Weights of a small GPT-style language model, trained from scratch on English Wikipedia: 5 heads of 32 (1 for keys and values), tied embeddings.
Each number is 500 + 25 x the weight over its row's rms, rounded and kept within 0 to 999. Layers, rows and columns count from 0. Numbers have three digits each. The size before them is the row's rms in percent of the matrix's.

# layer 10 MLP gate, 576x224, rms 0.157, rows 424-443, columns 0-111
101:492492459510515483491505484540474488532523491488532496488489498497498525507539547483540485482507466491509504501497508485547518505511511522516491502557545476486473474489557508501415456460479519520486514528493532429504465486490493503483506502500456511493524518476481497485474434511478470527522496512520512523478500493494556520506514480494
094:537478518467500510512540503476521503494489536509526540484511478481488544506469465527449468473519525512497480541462507476520466476487529517500475498507474514452538516502508537569523486516480473545536489475479519484493471523543482469510497497467477513476511522526519521461480515513531505483528492474503522514471526496490491480502473524505
098:455477526483486545487482511503490484462494457508478445486465484488476488522465521518478509479494513506541501502538512468502532499536522483471509511507470499520532549546503502539466509479513517507502513507455468461517531461475496526487481420537512485520498519538470506492496464521498498515491492492520483489527485508509471523446474503482
093:453519482527494491474552501485491488487494475461513502566461484486479481461509495476486523522490532536540496482426498524517489494492505507456520503491481487485517499500489466463505461482492460538507528512505490509502497524488518505563521556513479513490455519442504480489515469507508532511502496537520469476539468503528487523524503489487
096:494526460542496457489507511472469537463506487488546478539540486522507471495493507481479497506500567515513516493480467524498543501489482519468486476504495534472521501458510517506531508517470489526499500546475494486538515453539494506496489467507486506463516516541513508464441509526493494450519494509554494512525458514537530490523524475529
103:476511478493534514504421487453447486481513504517508515494485506495489519473489516490515509487485532474472521520504509520477457478480505473518517544510481491476501531452511507527475519476542485500498498501518488478493490496524521522458483495495514517521553515533479474461460504498489469484502508483463460499494501514525490500484479493561
097:517495479444525512470492519506514496487501543521499472516462503528457511542547493497509481501475507485529492522496489498515525544531493478457495483480542503521491513506519526438463471495483472475500503486495512530462497511501481471527506509517529485551517496498454508518503499473488500499516518517471487471476427505502442498495506496460
106:512478457459495476493477509487512515511493532506540487505499514512492488458500508478492480542506520475514510499495482512502520442508504466513489490482489547476518506466525517492509518468513475462459524513496478440537534488530502465502488488570470469515568460497501491510509501487501502549468468523510527530483512489507557528472485507503
109:514493526488525474506518515532493443492508472459527483519492433462499474495466521498481448452523530508520482506526482553492506510519525502487509481492451514534477494555527514512551450512456501489528541513518493458501497542542466522494497495521549487535520489504486495539514546480551471523491485513481483511515516514450497488494487544476
103:505479482500541514512506530508520491545496469494546455514535500505496469505499468502516508509523479478486515510536524457483484440478473528504451485476477562492519531474476477530456501498496505485475473538516507506444507464504494508525469535493547438479560463512472493509531461494519472518459494495491481515539508473493544487512525531491
104:477499477485555502514484503499471513501511486517503535489513494517486549508494516432504475497500577449474478504538453521529521465505511519500473528492524495471481498525509496501527496504487449516455515477507450469532518489501462522493531499522489493536482500484517474460466515483502512518487506489473479473520529500539465466524483514507
104:500491522486468497476512497478494460504460508535520530541533473508495464492521552464474492523536481556550511519482489564549530530509477514489532500483482519496494484526503464479520516465465516484502479472485500468514482540482512497519502473502475528511500500464489542538530481467506503466513499488472497524499531519470512523501498490538
103:502509488556502534544485491522489467543473501529517469472479486522507515526512491475499524492518467535513512474470475488462523512475492461504569524500494463444526493476549518530469477476504516492497500500516537519508512508489460492469517563490490461506545514505472516474519527456493514502516480520500493461535570480579489522499506497507
103:502488530491546473508521528498523511493561519528497463513483523544523499455504476438506502565491569474515534523468494462454508505491499489518494490488494486470517554481482501494529517502484500494478496494512489523503538496463522466505485482488485476505527481481470513522494507458505458475501531517478498448520500492510507476474461547494
098:514500501508509518471476533485502524471500486488499531525539498530500521492489468492543479487498491510484558507469454529479484504481498500534471500500472545462536497471534523500476503486525480537553441488491495489515544481502484474485530473504536499557450504499505479553462446474511513457503476502518500489492517492511504516491511491525
097:460510500524490520498530487494498550492478493506475486465520494466486514545484466509511506507514575510505473504537526533503548491532513490506447487535556504508525467517499541540471489464517471461488549482515474461544519489506488474528493517518512495522501505505475518484523449479533488531518529527511493497541482514506533498541479498507
100:499489465502519485503528513455527555531510473513506478463499510525524492483504504518526493531486514499483506501543516502514467511527490512501452514483540489464472476505497510486492489494491494508500451465489499507466459479513537479466485477482508469507486428527533517517542475528512481521469516500490505490537488490541480507489484493530
100:527513468497466487508484477485494473543514494478539471482549491497470492520503521459497449462523494491507538494538479544494518520466482541476488459499472524527501508503534516497528476542511512446493506540494475446494468532501502513533512524474501506493490496491482498519505485454511500510529471497538471484532511482534497492489507522515
094:496537467487462492477487480503494487504508489502462475495489495519483494560539506513496497486497501492454479519477508504513512499538490493492504495494525495468484495499500533462494518497478516504483516509498502491457512483508500505560484453519458472515486482496510459515505500497509499495569466542479455517564510546485514502480473564487
106:488548464493484523436523552514466496472500483509522470493554453512452519506532493470538517493568498488517555441487492510461484516523505521490508473455500471496498510512452490502539550517457495511495478498494487514482530501469478473464482525520538545503490453483482495451526484488489485519568516503504510487466502491503496498493492519525
# layer 10 MLP up, 576x224, rms 0.166, rows 424-442, columns 0-111
100:488489514536489514482481519512466517512552520438504463508490497459504512500515469545489564500549467492477511534502538524492480501486507528523478502515506475497470502460556515464432526478539515490508478511515509471531499498508505478513520501474480537460503488499500490500462476532482505509527486520503465490517485487504513510458472498489
093:518530506509494488496446494505501500470498521485529464496445477511482537502505524485492519480468537493470518496485498486531506477469474494516515502465525517484500501512504533561547500419522488507514479472532500502507477467495555487477514487501508502498507546534535512509475493506545446541469452487506495479501495487486508474505491511495
100:503514498512481510492506516523500484475490498482516485530495517541473482467454522527517529473462490490483498536535557514467498521527574489485488526478443543495522556473509476503545466465493516502504486508470459501528548493504450479493524494523500503473527498556486493501532510502492472479491490509534529507518492505498470512485484457518
100:530509516503512485490482467479471527499480491438515483469560506510508483484488492474497510527486525516513494510505492447447528482505558495498532507474541520500490508487546525535468487492527476498505520492470533474507534455487511497516491471478471491508485474484498506506474503534510499509499524456495546529500517532539528531514486506486
099:491477504476521482525515481487540480472495493503491490515491506509509478520487479462524502485511463544476480445467463523516490476544467532526499487503472547522480525537522497514513491506551491493455501501495506522472495443482502516507515527496514451475501544485489472468540538505502562496467525486523512548464489556510466538468563491512
096:494507553504531470499490518481463501462502495485496509536486524488515476543494527473474498546524453515476511502484442544483485509494502492509493495515454497513504508462498519522499505489483536476528481491516433488524489485497475535507468475492484508528549542461512539502513442520499465496495529487493496523509493484504549545518494553510
095:492456478530478491518486519474495495448491499517460513523482490516516543530509503465508478519527461487451490508519487479517494459489502497501526498518482455497512480428481503460430510483544487517506518500470522526513503503500489488517505497509468518515532513517515492516540486526554543487506531527502509499478527462486483502479478488494
101:513490526517510479516491467517522548550477488501495472509498492505521500524512503465506508476542503522521468474519464499523538443485477513527491503500524496511494516494470494510544490476534519490488532502482460454532463465522496509522506498486545530498483491522494439501530517522466514525493531491494482467519475487505538538529493496520
112:467521500543498507525527446473509485528503488515489477497496521527530448510510458501501541490507505548499477512516486519503528448516505536481554532468503472505534511490560495512536491499455525485503470491538530515490510489455527513546555511510497523487514533479482524511505448539518483506499499465518478464537532469500477480510525500500
096:470493498482515566488504519505483521514472453512495457464547480529523503471502496539487501469533477488464510507519515512477487498518485456487516508480443513464485535480493477516517525507491480503495504514532504479459495448463489479477479537489521511531484457478529450468521505521514476487474478469530540547493523485493534505506499493525
101:498488508493514522508455467488506506574505509508483496454541491522411500509489501489536493513452556516499529506486511510477517473512491474484481543489536472494516526488513472486565504524527489464525506495476503508528505479486518497482500520508565490500502499487528493470482512527473492535456487535458496491489503504488478537521449513521
100:492463508490460499482543511477467447510464528507519482538520538443475498540488507539473463515480466519481537511489475508479517513530471529494510488469495504468473445522544488489503510470489490494491475542497513494503507518480478490539510468476529501505481480529488515489480513515472523473500534464453533569495562505473518547492518491513
096:516493542491503464442531455490509494520511478538514457527526514547506415514523488514469526498463508482472530498495489495481528515485549528508541456473443455517472485503470495492491493531501488488509514522494484479429516483511498510525482481503481455473457476463509496526474518470494478514477506479524478525523482511503513491516481505485
107:501561489492534475446481508499490497512537512506508479512497528461479501476506519501467511551465506500528527497466520488509513503501499513558477509508506508495513507462498475482505557453530500503461532519497481487483567500523460523494485500513447536475537478481505505472469461496559488468455547491460493526499485518516502480517493520502
099:501498557478512504568490515494518475478499521511505504503493491479534503504548493478488520495515523464493499522522502488519479525463534515522481471533519497527522506485502496486493469447500445511484459542507517535499522469534497466485503493499535485508506499554494482522520443527511508478538465456514470517514479529476511503497549527504
102:468480513502491486487510497507527548499504488523499469509533484507476484546495476452536506544454522497476443484528499499547480456502478530487518514479499491517518490484512527543557536481527466496528505509463536523494485457513474475464498504519481479495531500483501498503491482478515529523491571513464523479548501478508507518451491543477
102:536481479489500538509500501519537529530499462490456475482511522542496470490507483518510487536474496500475527494495520495463452505540471489502502529517538468492486482479484470488483507509505485486493514497484498511458494515509530492496483503478499479483477423518503543520496517512522484476462511482531545491525491509472452487498489465530
096:491453501494504541494504492489480466497492469478476535514531484516514470504505479500522478489490506459526474542473468512481496442493514546484478502529554530487477527507560518489541500526479524505504521521490517517561559525488488513502485499486504502548487502540508460513500462482507503526484536480503471450510513562505454467512477496467
096:504489503448489484490555525461500492540530476545501498471493485500475512513533500490490528461513492485542501447509477496458459508514447512515525470493488514483491534495528498484487537448495503509478521498502536465552486498521504528521477436470490521469484508456508509511530518480567534487513521461509520525509530517475490487514520543477
# layer 10 MLP down (transposed), 576x224, rms 0.161, rows 424-442, columns 0-111
098:476489520484531560477494494512534477495528507522515488460550501495505526494493490487514527534477473516500456546467455468490507509490458538477478523499466496500520512522520476505469474492521532543477500485524509520509507525486528530516523531519479455499521493486507596500531476537460486525510462496531484485504506440491473500488472490509
101:544499479513530469519545476478500508475509496504502504497489465459503484518503486509471436525489470502500518511514499495477485521470506491522488527491495532562520514513503525514489509487522522549550501534504499451507463523454508517487508522481510490481474544528500474551541473508480514492521491531478486532503529484491498477463508473530
098:518523476474504488485498512519544503489469472492498463485512468491478445503474525504509446492480512501503441491519489480517514497509461486434502509522466499484527526529524487491424489476501506495519530513557518477483547468485511496470524489490494457548502514507525528494467495541514498484480482456498498511497493500498473507520479491526
095:478531511472489536511497477520538501485526469458531485511496497518512526538532479540536541501503491511521485538467497448491536501494481478523519468506483472523494500479512471506472525520500523509537486506468499456501482506524516546516507503535504486505554469484468494443504484468509496486487536495533507533511523521451518501518448521464
097:492444485469436533508511488525498495537503497470498473476472506465502525505485487511504523518530530479538485501485492488512498525504510478472482526501492549488485485499499473521545499525523511472546491497491500535472468535525521489508501532499518484470485500506506508479507527494493513523478496529468475460528556497492491467498533538486
101:508490522508518482526503542469513493490484483526565460524488519530505494503475485501481473514477507478524491526494522548526523494525508520477481533476482524465495492498532431517549487557514467523487487478520494461532518550501483510513504497511507529470488503460512526542505548516530506528466483482526500527500512494513512477491522532518
097:481513462465475482484438502499523530483511503492513501450493466474494545477547485515498511503458535486505464544505523521465501517507492530484464445504558520497482491532487457482591501493487508521504477492541490515511480499545555472499502497486513538505446488475526518517456488492513515503488484527490498465479548483510492488501496539482
100:515487487543560470470511473515486486527496467513532520474521530477474454512525500550488523516479474509511510471523521490510522462528473481490512479510535478528503540556469518523484507493499470471504491500490512468545504529535534495508483498512473482493494506534516446471472496527513498513485500516456484509433497531518469482497546479487
097:490510481493451534479523515494533512498492507498490490485497511472520516498484519506531470478457511466519478495466471514507512518500467514448497498492467499484527525468515493525454500534503515476506472491473491499487498481543550553504492511493483474494477512551501505499496506499549509497502485469506472501504500486514494503475484491458
098:499453537487501509505504490507554517495456554526517503515489487501497465514524484493490471524536505523529493471451524518490459477468510510524507482521434547506527513515499521523356489516484500494510466509502538457474496538465505511498459521525494505504500530515480501543477495505475514498493480495509513454538521525489471466477521481537
101:490496454463514471501505499533509472532527472465503559504508507495492506473521498508505536503492536477491505491503500531502475515499491488502482504495530534468500467477559508474486519483516522543454499483494534479504479536500495475544528486537545475546513505478507474514463490510529507524481540526489524515481525511511540475467516444530
102:504479471487468499518507479475484447476424506510498500496529517503489471541499494484524497514468500469520537529504480481477491511560477509521547471492492492484517484550530499455468536495508470475504476525520469479533517484481469504540513473497504544502494452482533514528497480508507542504551518497453462481472509440465479513475518499522
096:499474514483486521517520550518514475510479494522442564486463497529506503463509555482466505500473518495493473533468530493506517519512489473498531474520477543483474498519520514535562487524510519506499534520519509518462522504479469491501468512449482498515507518554521522537522534543485467487478516506525491454510520490515506470518484578502
108:490522498481481473540476474529484484508462499470489497507498493499503483479494497489489534505509479478474487522511489464467515483497507491528502507518545511521534521502542499533490498526477432474501511441490501484507476507478433505534447522472496497495506494466481521521487519513506490488504521534490452524499466468490531516559491494495
103:496416478515569451508491446482477507492504515504532502508455495511496474478490539528480507495514520481483518509487482468523501503498543496534505492484510453465493522533524504488521477500496491490509500508520482449475506550491500432536527484537501463491480504532484480503528462471471488512518519517501488487478475496494488518502535479497
105:474524470513473500506494505452521551535515559455500503468492489511477493494531474477512490515493469500527487463487442553484472517464466514536472546502497487498497474477461508525532495476545534504529469497503504518451511500473499506493528489485481515463515468496522515450552532461494485514523546488468522504516532507498515498536479472502
098:497474503478465502487481496565507494485519484517465497529521486468534490474490465470473533486457542508461533516517509528464485486496499493456523487472476481519552524464501528498547505487543479493498508514523521468545495533522532497495493532503474537459538512507515497495489466499498514498478523521517507482492534504507481478506506505517
095:502508469498476508445499464475499497518464489488522504521534521475525507461508534516531495526497491518477523451488456499511550513537480479506491477515451494482498509484502526506486480526569463477502496525479506460453531498523509464518476551527494465530464532496450475506508495495516492537478496485486496487528472498510485512510493476484
093:546543488523509511501510528447488543511486504471525508490499495512517510493484516437539532515497500489492546484530495498487487481514506517527469457442464491476493446479513494488526495504491458506498516495495482489521508480499496521526471454464520516497487506494504494454485480515492501523491495465518536471472494508508501521518491475518